Weights of a small transformer language model.
Architecture: LayerNorm before each block, no position embeddings, biases, ALiBi.
Training: a variant of Muon for these matrices, 313M tokens, 9553 steps.
Each number is 500 + 25 x the weight over the matrix's rms, rounded and kept within 0 to 999. Layers, rows and columns count from 0. Numbers have three digits each.

# layer 3 MLP up, 2048x512, rms 0.041, rows 1655-1763, columns 0-127
506497536500495488524530495519497524508496486496516495530481510469480508534518483539479522507508510494485506513534488484489536495482465527444525501516479514500480501499524441518538515496495530504443499507492480509515495470448513490514427530467492509483486521494498540476536503470499482504501514476537481505490520497449508478533516476517527524469559511500502530473496470516469532494498
490503464471522517515517509491479489552486486460476478505502515493478500508507490512512519490476532487483511434478529477507529498517509482503511481471458525500480504509500471478480495488498527517533502519527534502460527512497555521505496496497508496464473507485510462503449519516523517549475523501496492509486538472495528510473477520458488461467473493500476459498433471510533493485488
482490502523515491471520459489495492498539484497487497449493517515445516512506478493471484510545463488468543508455518525494476494483514512475540470533500523524510460533493516547569534518508446455501485437498471516506526544559451475499491502504504508527469534466536499497470505518491482479502484504517517486522492466520504508513510525500488484488495479469491467502499480534459487492456
510516504529513464463475515494515495489485490482511456497525502478512515552495484468537527524500513486507501487502489485509485477460474528467520531505518524487516446489498502524501429494471493508481508532512500492520513505473487444526558546486454472510523471499483522502504486500492492518521492488473491537461489494562510476501530516494489473480490458502515504484507508509526507508465
549479522515535464516476526518505490508507457486516515439541500543540519467500500518524533488495457565509474498523537509502512471514527489488504490512495462495491507531496511507481504517527490479516495538469544536489510495495498478511515556515476495477478501470502498538540487484510507463494473476487504485497525506498468546497501508535537513507472543472517488497535476517504507539483
500519519489499541475502498531541466512482512527510490488476519521518503526435509495471529494484490492527496496503517475520490481505520497561540501511505503513532525501489533477554453506503474482496523495508513527531475529498505531475494539487463508549479521434519510501527485456458511507498515512520516515514481477473512483496505534517513510476522502496508508523481489465507504522488
496503504492441520496511474505491536518524526498463455501474507490481495512508496453515480506479460542464471551500516526490512489496513523459515513523509536480512472544509462486467495464496483485535494462526524512499512500493454536533527456471539517464561496507519514501524449520500517476496496508501492519525522429511496459466481468550495516519537514499482523556497504526484525434531
562479522504516499484534518532516519476514490514507516498474509501552522487484504519478479468533472477528511522562511449458525484502457485540484505505493519456475489483464500468531528555477567494463468494476495489466507465515539491467545472538488493508511471491499544515458491542488498453503501467489486491476565519516491496495498528479521509493485477543490491544546514531536497511491
503546512462478497470530468504491490496508519502512501450532503507453503483468480512463503507514484522512492523545515476483527462514538477450491491511504481488462490485547485515501485531503482514500519495507529523519502523500462526450497484516487552456516487486496551471464477495530489481516507522547483495508484546510486536474484559503482551489490529554551495504492514517496526519475
497471478518519482532484499461497492459458456513535483536505471511523508530514493482518509511509531451507522535522474518517492490480484551488496509444546464443451491483499510525500523451501542520479506515516477529499532462440465519501507511475485512526498509491532528501458543525492490476469523509518494484464496462469511499469481574530497478449492537478505528520485517523523449480486
486493497561525473484489540508483518492520480483505506511512508501524479511505468537492470478526478517514516487459484475483487535523545517511484508496477460521533508497495502532529512506484482547514494541516501468525531461515474501532488508528480493521485524485471508480507507511473489491523538496512545535508541490535545504515468488481513508487507508490477449509514484510554481517538
520505496522504509521492552501483487527484487501499510497512430517498509475461511487493509497457517484510516523495458528498497544495514500499503478502516490492515509483499513490475495493475493464491483449535516465520513557481524492482443460535497468531489557480485508478465519479486496496529499508508511538516517511558522504503485478482496509504475497500533485449494487515488501502481
503530524498474480528522507511474480500483492544441497455457485514497511562476518502470453536504509478506494489469495540520482489467485493479496487521493547507526513530526482492508497499493507538518522495508507466478558483507519496501518503492546504504480489482525480518476493494519468501513541496510492543538544505505511537511503511487469531487513487480495515501479518483485505517481
492523468535552462472496521521549486457490466515482491503534512481536529489461516529472489485518495519574483512522497516480468499510499493517517521486489485491583500523493526517501492537568506462463450481478461489489523507489475479464545534531508493480510490507497503491511490455518458482495495512477473516485497518497501465501486509553507480488465530514499528521516516499475544525496
456509442540504497493474518466509505470505515501508550525539501493479494501513510471466521485527470514522487496502521500494469507498542490529471517434466466518527445473518513539494492476531505518453450490520495482495492506518474458516510539447461527515498494561492460530570443533477535524505491510467486541482492488456477458516502441512481526564514516514496516518488526511446454520465
512492481533516510499490466525494519506512521515513490526537542530509493496474486486508490440525456482466490489539520466509508506515479493540494521508542491520507520508517499532496477476479526508513532514492477537520473501466487473501512506552513504495506441507530531491507509465503462508464529464553517478428455509527508542480500496483473505505532457479519518501522508557502470534529
511493489487501540502484488510499493490427490497500537511511528533484507501482496493485507452474489518485459525515493465557501441502506504523516523488507508536525511507457476492488484456459476508531480464487477500466486491513505477500530471540472469426495527532478515449514475468471497504536463532514504477551531532493491480509498535480505486490555477549530509479502454503473494486503
520535521504496478496502558486525501477484520529452489488542470527508524493512494554469487489502529465487498506462498508504526522495468487536519496501510495544457522479513507511439512499515506491522489533547528478517497474538512478508557506448492564537480541474547493516440512523531529469485486503499482524516502500515471518448532494524483531557474517472511456467487467477520483519518
451497455508522462453488500465487477498478524505470504495528480491511482517478461494508502489507483425512520527463496499501508471524510533494483518527531530498448471451528518498499490460509485500479482506535511466524487473482502464476505498538457496524451496538493468483541529555469465547477476451493475478523472520492507501490506507503492517495504520517506464516500461535446523501542
430541465520487516526488496491507482521470525475548492507497500461481520490487490487532495513495489493492488484449484457471510504466488490482526498454546512497491506479472507508459538475482522510537470552496516487497473476497531528439523500523523488495526496518526518509531429521525482503531481513439494464507440509476483485491502504443511495484495505497496512480506512511506523543452
472494557500495487510505518496502501534476514503514486546469475516523513491495522466514454490477489489466465484508517460509492489515514525449506509469476533516494505510492477501483482542510455481504506507506520482493516528511512514479527510538504483506469526513505487526475528490505473480557551506480456509466478469480497444496493502493519519511525503514517509497495524560581514502501
481520492539490438502501525513528540501462483505520496472507515516482490518517518531454484479522468428530505477520512522514523551506436489502481470517536470507455484440501476492527503443521509419516481518497497528490508492477481480526478500513498476433464567481467524524498525490488464469473467547470531467466478451483474509540505529477490477542471465477514519477514476551512459486494
494514511507504525485486450530512491460545465532458492508519450486513511526498508498499517508479461472505490565478567495458475496507473529491505509511514514522501549476522470516496537543492471507464442514479478498493457460525512500527521523510521543502535472536464527525531484536505495427477482472493474487510503518542496526508494521505506466526453474462527495550458447519512507526515
553515486456523486508520501452465528476521520532475551484503531542533511525497442504471509524491535514493557462498480445488452507523504491485500508517519478489486469522488524547490491463480519530453487521513490473488491483493511515453479548461520524530490486517503533497519470490521503500505502473501489497463536534478511484478486528521478531487498522484496524529505531484519482514493
443471501493478539508546486528512544503496474493561452516478498523489535483500477508457497518539504489471527464452456533529490510481499551503559523521491535511509497536508477505484449487491489458514504503494491532499484472443481492499452526500573480459486518479538523466489460499499462489482461471505519519514502537543460490465495523508520493539515490501474499528506514461535461561454
518501487459426500472473539476534520462478518494519546536518502525494502466500498511532458467492499503505472498451490510488466519462463531514466504499497466471544503470498470498512484479497510517550488517463518560457541521497526498501481508498500497454466480474528506492448541477492518464525482473526462493504501446514532488496472535485464445458524528510450513529549484483467480545487
473493545491518532502492489483491470470485496495518516500516542499488489488525540510484501437470486515521497507534554532476498491515470548512485523468503518488494451509513524478463494526540492499502500517495511517444495547487480470463508508452474485485487488491494558518520445479479478520464496474500527535498516500554518544503482498551491433491500520494491495489513468487478473498545
505508477490479513488518491477482488480469500531437491534548488529489478497465488473502449511504510508517507501532484513499484494509512545520522512486467527470483520500506517510465519474536519525470513450483510476478512503494506503484503498487482523520526464526497508507487518445509501509494540524534532490544513446477513497479531511442516475510532470512528472469501492522509494474515
500487520479463515545496489494498440514514496479510455458498503488437504523512461508490480513482488526504479493454525502499492474519500509496499488538534512478505516514485528504487542483532491478470501470507490495505485476520514518512509505494471506533491467493519507480507487482527487491511527529503498541551546491568522492479527513482505528476469498526525473477518515522477522536477
517477448493509438499493504490523514466472498492471484476537537547460552538480519495497485485508437509518481488536500479476478553554496514526518481479537477498458481490471493515493475433527493461544474516483516466543495533434435503523540499532500485493561536498462526473523516450517470500486502514452515499523522480487526493524482505515485505466556557510499496520459484514542507531452
492524472520516512485502518468530521463546465450521488511492490468500503474496458437457482507485483497506533510500497485520503483469515518509506495465511480463469480448468533475479492514506445498519455510467485503522500490472495489491477474537513496473428503523494513535504509499491495479437512501508494466523481481502480521468443518501517518517507467522522522471488536476481472538492
518469480471488508498525483508547460448492523536438492477519469530480544440498529541463461478506464464541505472540561531503524496532543526494500438491502507514474500467516505494560488507545496453490493499521524500507512517506485521492474528480525531512516517495526478483511512488497487532489514479511518478485462476516485505508510455507479547525529512525542504469512492562487544515544
497484526469512525504527494509488488521487499496494465514449468459484469476490516504488537449527499527479485471502484520501492498487525481470498518482480525522499490475475524527514489495501438509513495502453532523498541510494513485544436525493523483489529501506505526504486495461494452500474514481494443501516528493556488498472469475494505488503472492531497528528524494504541511509495
493513523521507493510490514470472500491488528499503519476522456450440504533503500468506497493516444494534495529503491504482491430526524499487493508488518497508479514511507483543498492458519508510474490512504526504492511469485444509508495514466541558517542484532541495467475507531513496499503526486479520481502478519518510510489495503490474477484480526501482548536495484497451513540511
463471523503531504498500473499487492516533485538512498486561536536522537514498474499476539434477482514525469467476544512520521436506476481526531477482505527501504490477502474520479523483513483493480513444462515482502492500451479503521500460530459514533511468564502501508489500476510487494508468507495540500465528523512500495497546524484564526458498483532498452502443514511541529550506
523498513512465458523516519489522498470510473478515489506499510529481498519489493489500508481500484496467474531522491480484492470489497504488481493500508480482478500502490498511478502512492529512498477480499500510494531514508540477494494486476539517480485537481506519497527480467511477483549491535488503503510497484504515497474493477482492500485482492505487523474543480458520508484511
509495512521503441531487516500500509490491518495505490503498491511463517538498555508528502503525490483526529507502522487470520495484497507501483535488526509509503519508460491487499498497504494466482525492512496531485447502515501498500480534469492479455532474507496484493479515501502513487529486507477477481492476478500519531485515499469515509540502506486483459503505477504491493495516
482518530498497493498503481527525466551516525535503514471531493491520488459475479462477452519470497537543523494471507509490452503495463512523470468503503508453474507490506525465474461487495501474522498491498522541510501465551527538520488514501487535510461480543453468542545510548516529491525498522463508465559515455506477485459526484514476568495516479514500496501504481500470519595522
491509482501519489508487484503485481512477490503517529494502504499465496525500471499488475465470498553501509474529479492508491477479498504558555529515543521508539535476494482496517478476550464479495537481514484506491486456543484499461481481526500431490525524476484478517543471513505476454500512560503513488461508481462527506486503543495488504493485464505509508487474485471472491503515
510508515502512518486476483474495525519505489510456495510509437494497480538487529477502526496497473494516530485480485502469530479494500495492494496478557532501500494467481489504493529513488535498539488514517504517534537539497498500493562510484489537530474488523515534474517481510495477514504490485493495506511487455472530547503492480509525521485511464556475513471498496543442487523482
472527477473497530502498519523504504517512507515482484521471495484498532486513514485532492485467489498451482541547512509498504489520491537530491523492491503482473502507525501529528497487484550516543517478455493475503514491530509481536521460496444535508478477472514523474488492533501484505499486499532502517515505554499504465499486525509502528511530517500501493460516496527479503507517
489513453499469507487501503491459496587486486525491484462492471472495508504492492486505484470538536487473479487510508512507539466497443464511498540501490516507484489518520478497504495483534471481489511494496526488500527561551465527468511516502492505500561541529492498484483516519527506502506508514437480516490494531501479492517505494501546491501494487536470492476521486487505502510515
484552472496518463477518512501480496500510466508506506491537491431501506524532518545478489463534539489450481463522445505466473494513485532528472497536518521530442481529540532496483494541486489513522527499495501506502507501491478499480518536492464478519521514482502512496479501500509451509504501481524472467482506481500531481502546525523496506416520507486505482501481528495531509514502
480521458503524466479516467554481490511449499512529470508445462490497524518460477477476471500486518538484483585512470509522531516466513449535527503520509476506527482465498526542493446458505516535487457494450464485509492544461495494521536485512475498523481488481507552438526532526512521487509483501526449521515512518511497505491512464500526551493489464463507488471523502502551508536510
478528509533486529509488487473540463447484488486525514494500531534534519522515479507496485551483450466480516467516504487449513500486520536482490525483499507492535475491499455497504486512503506494505502475483508502466465495472498523484484507531514497533485522516520506586554455490540510507527495517525517502456520536497512449538496514485492519467499491541499489485474499488467459522439
459523495507436471533502489478542535422481518470520528489500497503453487525519523475511485496553501525497505448437537463526514537488537473537477524542525503485493531470506497499516510456495476502486431549462514516508470542477519489466516499493457509551514520526489518507512486472510485459467484474491505492501492491519501458513546439499487515510502496531518530499494492506517539510523
443488514514481504497542518487498498507536492513470498483499542474505521532477477476498507485542475507446472466545520500468488481515514488460474500476529501526540466522516512518512487473572523564466492485493478523517515419517486494478490523508475467511494505485507445467470475515486475488480484449482498448464481512509466508497529538508516494458504518487486449497504492546492462488508
537507500465511471497501505546515493517511510491533494479519476538463511508499517493452454483520487488506487546516479478464471510499515480518467472467512484455548490500476523508515543454519545481471504516495509432511512521487587475456482497499529519504487507495521511533503527501481510504505505509541520500465499499540506452492486468505497500484539515471510501490515493434516473503474
502521465484491502512428505503515476534492497512488478474513500549527495531506497538488493496490497501514486511462467452498484519500531528488545513487520529484501507520531498512520511464490484485456489503508449483522492536530469488488478551488508533511537486485469527487466524467501498508490495526539499489493491498489499475482502548492481495518509486511512519492489488475505468489533
479511467501475492501486440465547460497505467506486521463525495488457449477525492502510515522506448481431506493536478517524503498493509504508493501503544510505500467540504532480529445538534519487500487478531473491508493533451478476495495495468443475542499541501508458469500465544508505501502505504508529468481499505484532490514498500516484497493519481528499492512506514518488519529466
517531516512527462474481511466521526546501464519557393493536549524515500523519491488495490544530497507483482505479514518439435510503512496502476515515503499497479463488503487478509521485520543517501491453523530524510480502497486487502517462514492468440504484499452576504441519482505533553490472477535503502519476544438486471522469514525489441459496479517520485454432504502556525510506
531495508523497545546542479522505508480552495484511516528472481493511455522535426533512495517525475543497467531518515503527504463442504514490503471519542511457481459522530468507514506518486460461480487500518509486526507511531502548537484494539491479499508529491509517501535506545528515475481498481499468512467511502502513510474509509475573473489528536550481490530489507490533436504492
532504475509533436503425482516481497476479542485498471466489466524537506505467497500527447543512526504485503496494487557520484531485476510526486490485525502499500502520502538548480476507487552490510484496446491481488523509456488523490504494508509482538516523498515501503500505530479497515448492479472511536496483502494498496529511493488510490477503513532472519485521511490535547497475
562506494511458502496542523509516510444490524544517481486536484542527489470475507512588503533535513573467511466523459467487464496551545506523509531523508473479505484501496482506529505465481511467459483526464521503497511479478497485564543508517499522467469482491501496556506510505522496522519521487548490469470531477492495510498474523510515514548481460479530482514496459480494452538530
483514451517502494510474514578495513515535471518531559463544511482486481452533491535481484440501519461515470530530512449461514510472489493463468494504489503520489509495470489522471516502487434445495486455506489501526551494554548500452509482494512485476479467559527516547513525466492480511516516512538517457495507498469498561478437543548503495494489476485533471485506476523473511486526
471486489514562512559483512491477507490489539490492526547516504502480469526535469514444491523472523470527516498501481518551473513577455508474518495460494514497487486514474522520536455546486518492513534489503542476516453536527514457484496480479503539498505527510512442522475473572480469538498483506485492471464510502515494478519499546530529492500498520475519504482453524479510515567494
509499510544494528490493501543504473472462505540501451525465497516508480524506500539511463507487501531508487466490480485509518526517477557477536480480506484545503528485480534508517464476508497514468496495535457502490476542499478478500505525445488512523501535472543444523492461521463524542542539475496505495502543492474484519507491527472493489463479484530504519508483518470474494550529
512482513474537509520515476514512541521498529501494487517490523534503542463469489512474491511520527529475458530508525520480513490486513512503481572511487525499503518496477481531458519509513524562488459469482465475516533520503523514496516446521544452543503583504502502519479508518475497504554493502484504503475480515511552499520471470488560504483503483479518519542497463520501566527477
522512496505502504509505522504499509521511465491551529497481539500498546487496465481507539527504492486519552532509485514501516495482510505456503523508508491509490484497491497522513507520471475454505427537507474525495481508475501458526512529471484515499473484495503509528520470499471497497484506502492486514504491517499478502499489526500541527486480481500539499519492493515541475531505
497505484527511541529548533476490520504483548488547496476480513524498506504486520519471456526449477529480490500459485516458511493481505495545496536483518482525508528478490495498509530527509489497500535476457499500485467495451514563495500465543503534494522499532483485489490531498533488476500478508504555479538509474487525462530473473530467467509503542460523550484459477469519474503492
504482530518489451509526530505462548505508519530507518473487510444523495494481524514496481505491531491491436491544512530489497472484500501519529498411488514482520535509521532480502523454505489521489540512505480522467513511447488495502477456525528573503482475516508485488498553523487497480514493475486493481551468517479493504490486454491496457514506483483494484504516498522493510458451
448503516452493529460513424510466531500502505522489503514530505498480491493551519538523449474501471497490474493518528520526504502469486552545534536509517458502496485505512482457561462481513509473456553494527510496444506503476527530544488477429502480507510539476524458489543490497491530542478544534468439523478517479519460477534468492505479468512498461580495505496499474475509488536503
449548513504442485528472494452517522517495474517505473551480460502485477519531462516499490525500514507529481465559513541487469487478526504503489518493494509534423477467526471547476521476507612507505497513498504558490495493430460495488510526529557485504446525483486487514504480526465530499512474474495417503472494492496488543482440509506498505512503562497527505567461508523477524542435
530490526462464480515525498453491518492483509461518494516496519482525526541505492493466530472467505456457496517510480477472511487507421514544516475516512493516482517523483519517505448488524531512477494519524469471481531475517498530466524458504541538525447508513469547517507495513476529484478500496500534472452477479473487503528538506490482500527514460461486526462531512532504499491518
505491545462525500508490503508520515434489538487452474491456479509513521519492496523484480509469529511510509501492515510518483471470555499516525503495512478516507485502517516465527565445550490537492501510515495518458531473482530500493487480520512452510535508513486491448512504510482494521529515475481529531465457501473464539494511502476531466480495493469507459484480506473539490491490
534515517499532466527467514492507535512458521514480484482493491539517503460500527516507509499522510494478535487497485509510508517512539494462464503485516497510521475469527465531484503513532468504526532541458461492519503540492502507527499528481516518452515489519504529502508483514532488496514461491475515507519469511481468469510485538489546536487461471496531531510511506504551514469465
514518470511559495553530528493526515486523551499544480489520501475479478493469469457536493497508544489513496500500502508483493517460481471493474528481548554517478497486494528501488526490518509505496479523458528493529481467443499523518491474526483540522488496546448476530513469518530484501519492487536526495524533498501510497492506479490545505506509541502466494482507475504518482506529
473487470565527489516547471544505509526530483471502541556530503516510512539493522511524486499464507514519454525490582493517497510498511521480513509556473496560445526504511487489481555544464507501468549472490462477476523499500497479512535498490483510489490496454465505520455488494479552520470553484501510479472544525484495477479519487506472467515467478519513486545515501522495465495526
521514495463545519482506490475509532494493521495495461489487512471470465519511523463525521515492506542553495484545485505530497479502542516413546454529530464480493520495521494510541474466517486501502496524571497514482519491535513531497471488474481526542490493541552502483499547524547493508502515512499534495489516500514492478555481513508513529502490503503452486508513492511517427482506
495520552463517470558528464525514472488493539480502486498546497491491550481485457457530531451482499498532500478466525476522529556508524481488501578444524516453532482486452480485502479501552499519468491479534491509501483516505520538571445462486472513505521522519524496499528567527449470492515488462461536481508524507511510543500493463475475509505531489524480498426531492444451541519548
519514490483498488478481536532510482490485493527478510524488521446497471513487471453557526482464496491528466518568497523487517464487505527521469494497516485483458484466533487505532510518468513519518535481486503501455500499551478525501519507484562508476493488492522540490479477532532515473478495507489493524502501506546490462493483505545494478467505528539542463468521498464530521508528
504517456457524532474472510533505489486485516490529517449501506519447489493502482506481493480527520522523489431468477542507489415464506516555511472497520509539510524475519522529511485532475518505503510489532498509494527496513527522502466474523471527458524493539520497538550546486507498491513498522514434462493470488423538511490477501495460461486532504507488541506461488531493517502483
546547504518423454476434482499475533501551483527489533511529458537520530450519502504549452483557492492489529463481494474504444541524506522480562495487505502507466522477504465467524477493519509483501509460511485471503536441449491530479481479527529437517512560492501483509516484510500522468465466507510497426470483488521539476480476516511545469487455490542507486504434478488495503458484
506488497469408493489503535429522525519484514524512525518513526483515493542458455463493501502491501479511511483561503522516513510493460516513507510484495508498498508521514493491504498493512478500543480513489480526502514489468543460514517505545468502510538516495484517489504496475472495481521495480543515472470537505488535481522482542509478492500477497478517521477474475493453484459534
509506477490505511523511490501525525528494506513523491511526480461548545530495509467498444521492508499513525509472522485514509484539480496502522522485497520519552524487485535497497493536455514440473472506493499475477507522501504506489510534553521504495533466522519489587491480484470500460524530504480456521487479473493447488521500507507451493474544470527507516525453496548515543538498
459482478523470468534473557428518546549532531529464523513461459454511526505490469508447499525532514509488510529508548542463499520459501533496479466458502494465510518530520556479509466473514480518498485493508522541537475506569490453484494530477509439503515505479458486516464533475491539502539531480541513537512520457523499493515513547514481534500478522476501456472533488540497487500502
457479505513522529499521476538506476471525491506475506490500466540503496486500461499509505532501505490490492497486497512509503491510490526442525462508505511551499496484529510484506478508490518538493483498474525520469487553501477485505499465505510516505505479531504530514484548473492488513478525491465515505489526497507489496493466503497485476516511503484497483528495491519474490499484
497479511496508477482466567478530526483524473513563528461502477525464521465517494433517478514470496483464499491465516524495546464484502482553514488499516501511464498517476515519466460472499481498490486490472487490538477505516515526517467473518548502490496498564495492497480504492492466473514495555441536472514475519450546480530478442485548509493529504492517559512521466519508502513507
502471518503507526454471508503495485485517513487555494512458455498463511475530511480530469480504519491534479510490461499498460514523501500498498509524522469517498511531478515454494516506516536519492504560493516508492484478496474482514516545520534499495502499518517530535514527541527500472496567490501466469470504464547484510470509530517509506505539499487469478492507512494509509522539
531514500502519485513505485483507444483502532509487509480461497553521479458513510512476495481494495564561496509523500459497515489490484473495486531517518532485521538496509472504486521494493451483507484508515491511512452508519510477512516499443488551488516487494493493490483498528495508496483468532458500479515511488473468467469548506505488525472462489470514504513424496463521517476519
517478501508530561527507451576496477460486538481441479468489524504470516514551468528446476502493439531483500506514469511478464491497485501487480517490484532535509506495507524494494477487508477504535468462524500579476497513531505496496513529523524509489552495502537519488476481472470517507459468491506466526499509514510502503515508483433485541522511525540533503526504466421475502497515
477485504493463502493474518474487517507504492505532530470494520499533508499456494476509495501500477502468493531528532513521473470512482483510509539520523495482525480499528498489488518466468504478493512482511515479497515504456464504492498515460467529499463525497481523481516504516472535518482467478500525491517476487480533510490475502493499553459468487522492496492487527502505506488529
472539459498492525527462516508507474492526530494505495516557493463491534469454487482443494534497486526499491508487500505500557502497487499514525479461511487470522494488471529500549508493469481459502473507502496512495507522488541476501488501507482468478501530527504519474515521503458494462473496505532513475503491505506521468515530510497533473512467502495483475484505470459525475516487
488496489520489497495493482514525513531461494484518454530462499526524552488538518518534499494477506530440468510533497517459531523481484536521514490535517521490485519478502501542483501461524484496480497521495448506489526538444476503507510519500514502500512487486467491449503497498488486486508443525528530512508486498530510513537485537513486508541513470520457507488495517509516472518506
486491515535509509539523501493474478519480513497485552533473495511511494496511482475506501480511483523525518505499504552506513519504568478498505483488483513473487478528523506509472533539529511468495467480469553552514496524519488506511440480524470480556519433482472504503504529539527500517518512525499519513481517532504548471511493485520480514519500465499543483478526512505494520496524
484479501514481514533492502498481483530499490478484509517480485491491502513493509486463491532515500485516493528509493495481546481496462520539550501523496518517514499476417480498475532499505524523491501510521501478460460506484504511541465497498564454537517506472513514474536511435563497515458476499469491491498521456500551517530493490508492508510477494502491533517475483493528504536513
470488457477523476495489471444490506524431477497505522520513500472519513523463532488464521495485479456493511518458507510524508500525526517507499504495455488517508493490439494484496494526537492459510511509485515501491520532504518515493475515466483464511473481504528447468556486492479463507487473496530528501524471483475531496497465523541514464545499499495470486518474472442483484501502
474501515522466514482474505493506526518487471462524480521487513514501538514467506538506485543529507514505512523537546515464502499465504500499492495531486548507520496514538534488539510483471519457461505553476485468493478513488496493512501478480522514501519491493479444506496472503527510479512523515511497531498495455510487481466522478479530508495508504527513501539489496506521495537484
490501495482489523488536463538488545473501479486467527506523479505494495508478493478505509522501499534515468541508488516513531469481506503500552470494541522467495514478527528498484503460511500465540494515496530464474493478448514463475503461488493527484475476557479499461496544517466493518520512510517524514499493515529521451518490497457464514492483501501540481527487510513526541500488
495499475501478524523556490544535513469491509527467502444513498493442502512520487469485487512531481494521507518507516505493484490522512491511498503521484531473469518491500539521521481516508538472487528495466512496456513483472485486488500492517516543488513501485499506492546523527468475506556492482453457495491498514495501473481505473474501534516500513503519528480480526564482502543499
512509496524501524523556509486529494474471512516490503498491496492449506484501488474510468520548493443471498470469481500516478494459482506500493480480513502506533507489491480513494467526481487484511477538495506485485480496517501511506490514547509503540479487498497541527479521444472484485501508501513449499486462555550511513499490495506475557509487500486435546496509461516470442509484
492501490514508536523485501470514495564492573494519492501484496512517517517579527538529508451502477492467473467500507532474509536486475494470491470480500498487533457521489492526486518470539499482506536470483514515512504551501501476476495495513507481554505502474504528443537504443464446491485484546499469465502520507505510495540510527493490462478553464459580504510511518526500448473526
481507458496549517557490536493474529477495524472486535481529472513488501499545487497493467491483496507520484433442513490527491535466522494460485487493506486498455514477485507500513460457492496501514524473528483479503503525467538453519508529508503454559516536516515461497464510504518488519471539534526474516553529460447484519543480491525502452474508520497493529488504495503550501512484
499467501463495529545478518516539528463469529465497474490471516438471541506528516512486505517503500519481484498484528516525493497486488468489454513498527446480506524504503471503489484443528519478466465473462486458511490585543519503549518481511482493491519452509484510483546491450523497459478479462536497516504474486479523440493474522517479499510531506431507502518507512526463494530516
466532529486505445479501528505497446521506497513508481484483492497510527475476501521514514507494508491463490493507488536501506567522532525519488527458488479497492448496548507555483506514486485469498496502461512432478478536449555541520522507551496506521434522500490517493503503528535516515489499497519508511531512497490428479514556496496478504483486483494520492491506473508497483504495
526490521538512476458525546454493479486493452468502507528454565522452538486509518518506504517513509532517468485525510493451484471475521513471490498497549535512524492504469517530505470526532480457515476507482491496507545516504521476525543500511493528478486471504498520444498551513486451500483490469507542512498490484461536498530487543486501514508487511491505538519486477464511473530455
482508484496511507508493533491504505468512511473502491476463490476513523516468511485508476542512493535519524490486512500459539548473513499471505467482482491472499452463530479476527496511505488488539499548507483505479526495499485508476490543494479493438531528499492525525512516483527503519520488561506526515528479494470530482483473510487522462509518494476495543487479505538509507508510
538491486503505526524533442504479482518524488504539503490451509479482510491524513495483475503468522532481492511555497497527502486483511544518490537542508502500511479485535494497462498510523505501500497526490490509510479507495524494501503501502484507499515528519494500536506515507453509487504458512520469511466512466507497535542491490494479461513528478511506505486524524501504537489515
545473481489469534499538476516510497533501489508484545517547501495468488531514493514493489504531495515478498498518442500516494482482506479504512526490520505468488514477494466504450504491484505481538501496499493524486528551457508499441492493543491485509460505517515493477502508530503532528510503480489476498518505501425543503446472480503488496514491514482536500517478472502508534490491
508530516504453503503524565494522486448498532501513472482515558551512512523499459506582493492480523504455478519549463543517495548470546482482524481539523507564529483545426497519476541477529492466452482489497498469499524498447489523508460502490506527505520513512478505435512503492514524499514447462491557572477552480488475485482498507479489521553546505500479482500513538456510498505479
476498504484514492497455464513481464476467458523478517502505510499513525505561496490478504526493457484433507475529473471531503534501491519475487507501507493489496475504481474526513503485482503541535525506490481542520459503537475473493486460486494461538444506444529494416501518454484503524511462496510525511490524512483512472500543522510529532481526531506481528489488513476540443511524
493467496542488525536487515508508504509518532521478499497481500469460478531479467486532496470536454511478456511491471482517468524474497478502535509507453523483485507516485505504511515516546483472533487503508522522524530526501520487483510523548522537513478430537475510470457552481521494514511520518480478514523491495468515510453552513530517494490499514508497455498483482556454484514482
475517508462514477520509504503533494489522516505495492469517485533496507538469453517482492497490442458510485496517558444514497468495481487511530481490498484527519520541502522537491518482492506523518423510463485523486490498547521547502476472495478480511494476510511488488523492536505521559498496489526502557498525487503489490530457487546457473538470528515510453524530487526496487499467
525482495490501481495508496505516514527506515493497519542489556493488560482479445483554523535522488521502532537508497547496447467514465514493512523454506482517500486516498509496525492481463525500503491493502474498477502521484533463468488534491501511465515489524493513505528487522474526477505489490500531491518533490496478517516496490501457508511506555515512493461469492488503476469457
492501465514565513468485499489513512463500514521482496448503477489507510470513534489542461516486507470520510449550492476523522516515539527519473510532531447538454494500510490549479528501487549495523490504482493447468492517501514526494526491492512449462529472479454510508490503493491534540510499526508494518520499558535529498504514511484479538527491482516513481471477522537484518501517
488503489499472507502513499485511480463504542526511474494483533522512495521512479533471507464535467492496469513526519489514504498513509481513524498498502488470537487472480511486478478477517499477517500499515486514498515529526472504517454488548494475520515437549436509532472470545490498478488447506519516490501542539490499445506506490514527489464516513546493530490486507484444506459507
500488521482516472540486493462520501522497515522511476501535457523492527532530485503490516513523496511512551534526469486489458492480519492501466502477498508476465534481488505486591494484473469534489496514486519492497526541502474537540467475502522444484508484473494505516555472472497513562473447496509472527463475492481503503480503463483507492497496521563489504540501505466471496486486
487526481501485535522508497447481503537490465484491503477517505481498554504519510480485510507486483490482510510516520475516477517518503518480535495495503499473528481480547507472525471465497518493522435480478549506485487484491512533491485479485472481529536493492496532537481485543499533485492498474504511508443507530519524515516514514480467535453490495542492503498490520465472467498491
505487484482487496566488454528469502542493517525499492514510527472450503481508475473534495493505501494512469521478478507487472507492454512497510455488507492498522501549469497542528466488487475519510485508493497476507511532475527540498578477514490468490500494508537496528504501457507479520465508437497502495529505506465477464506538509468491490489480493489520529534497549535480454478513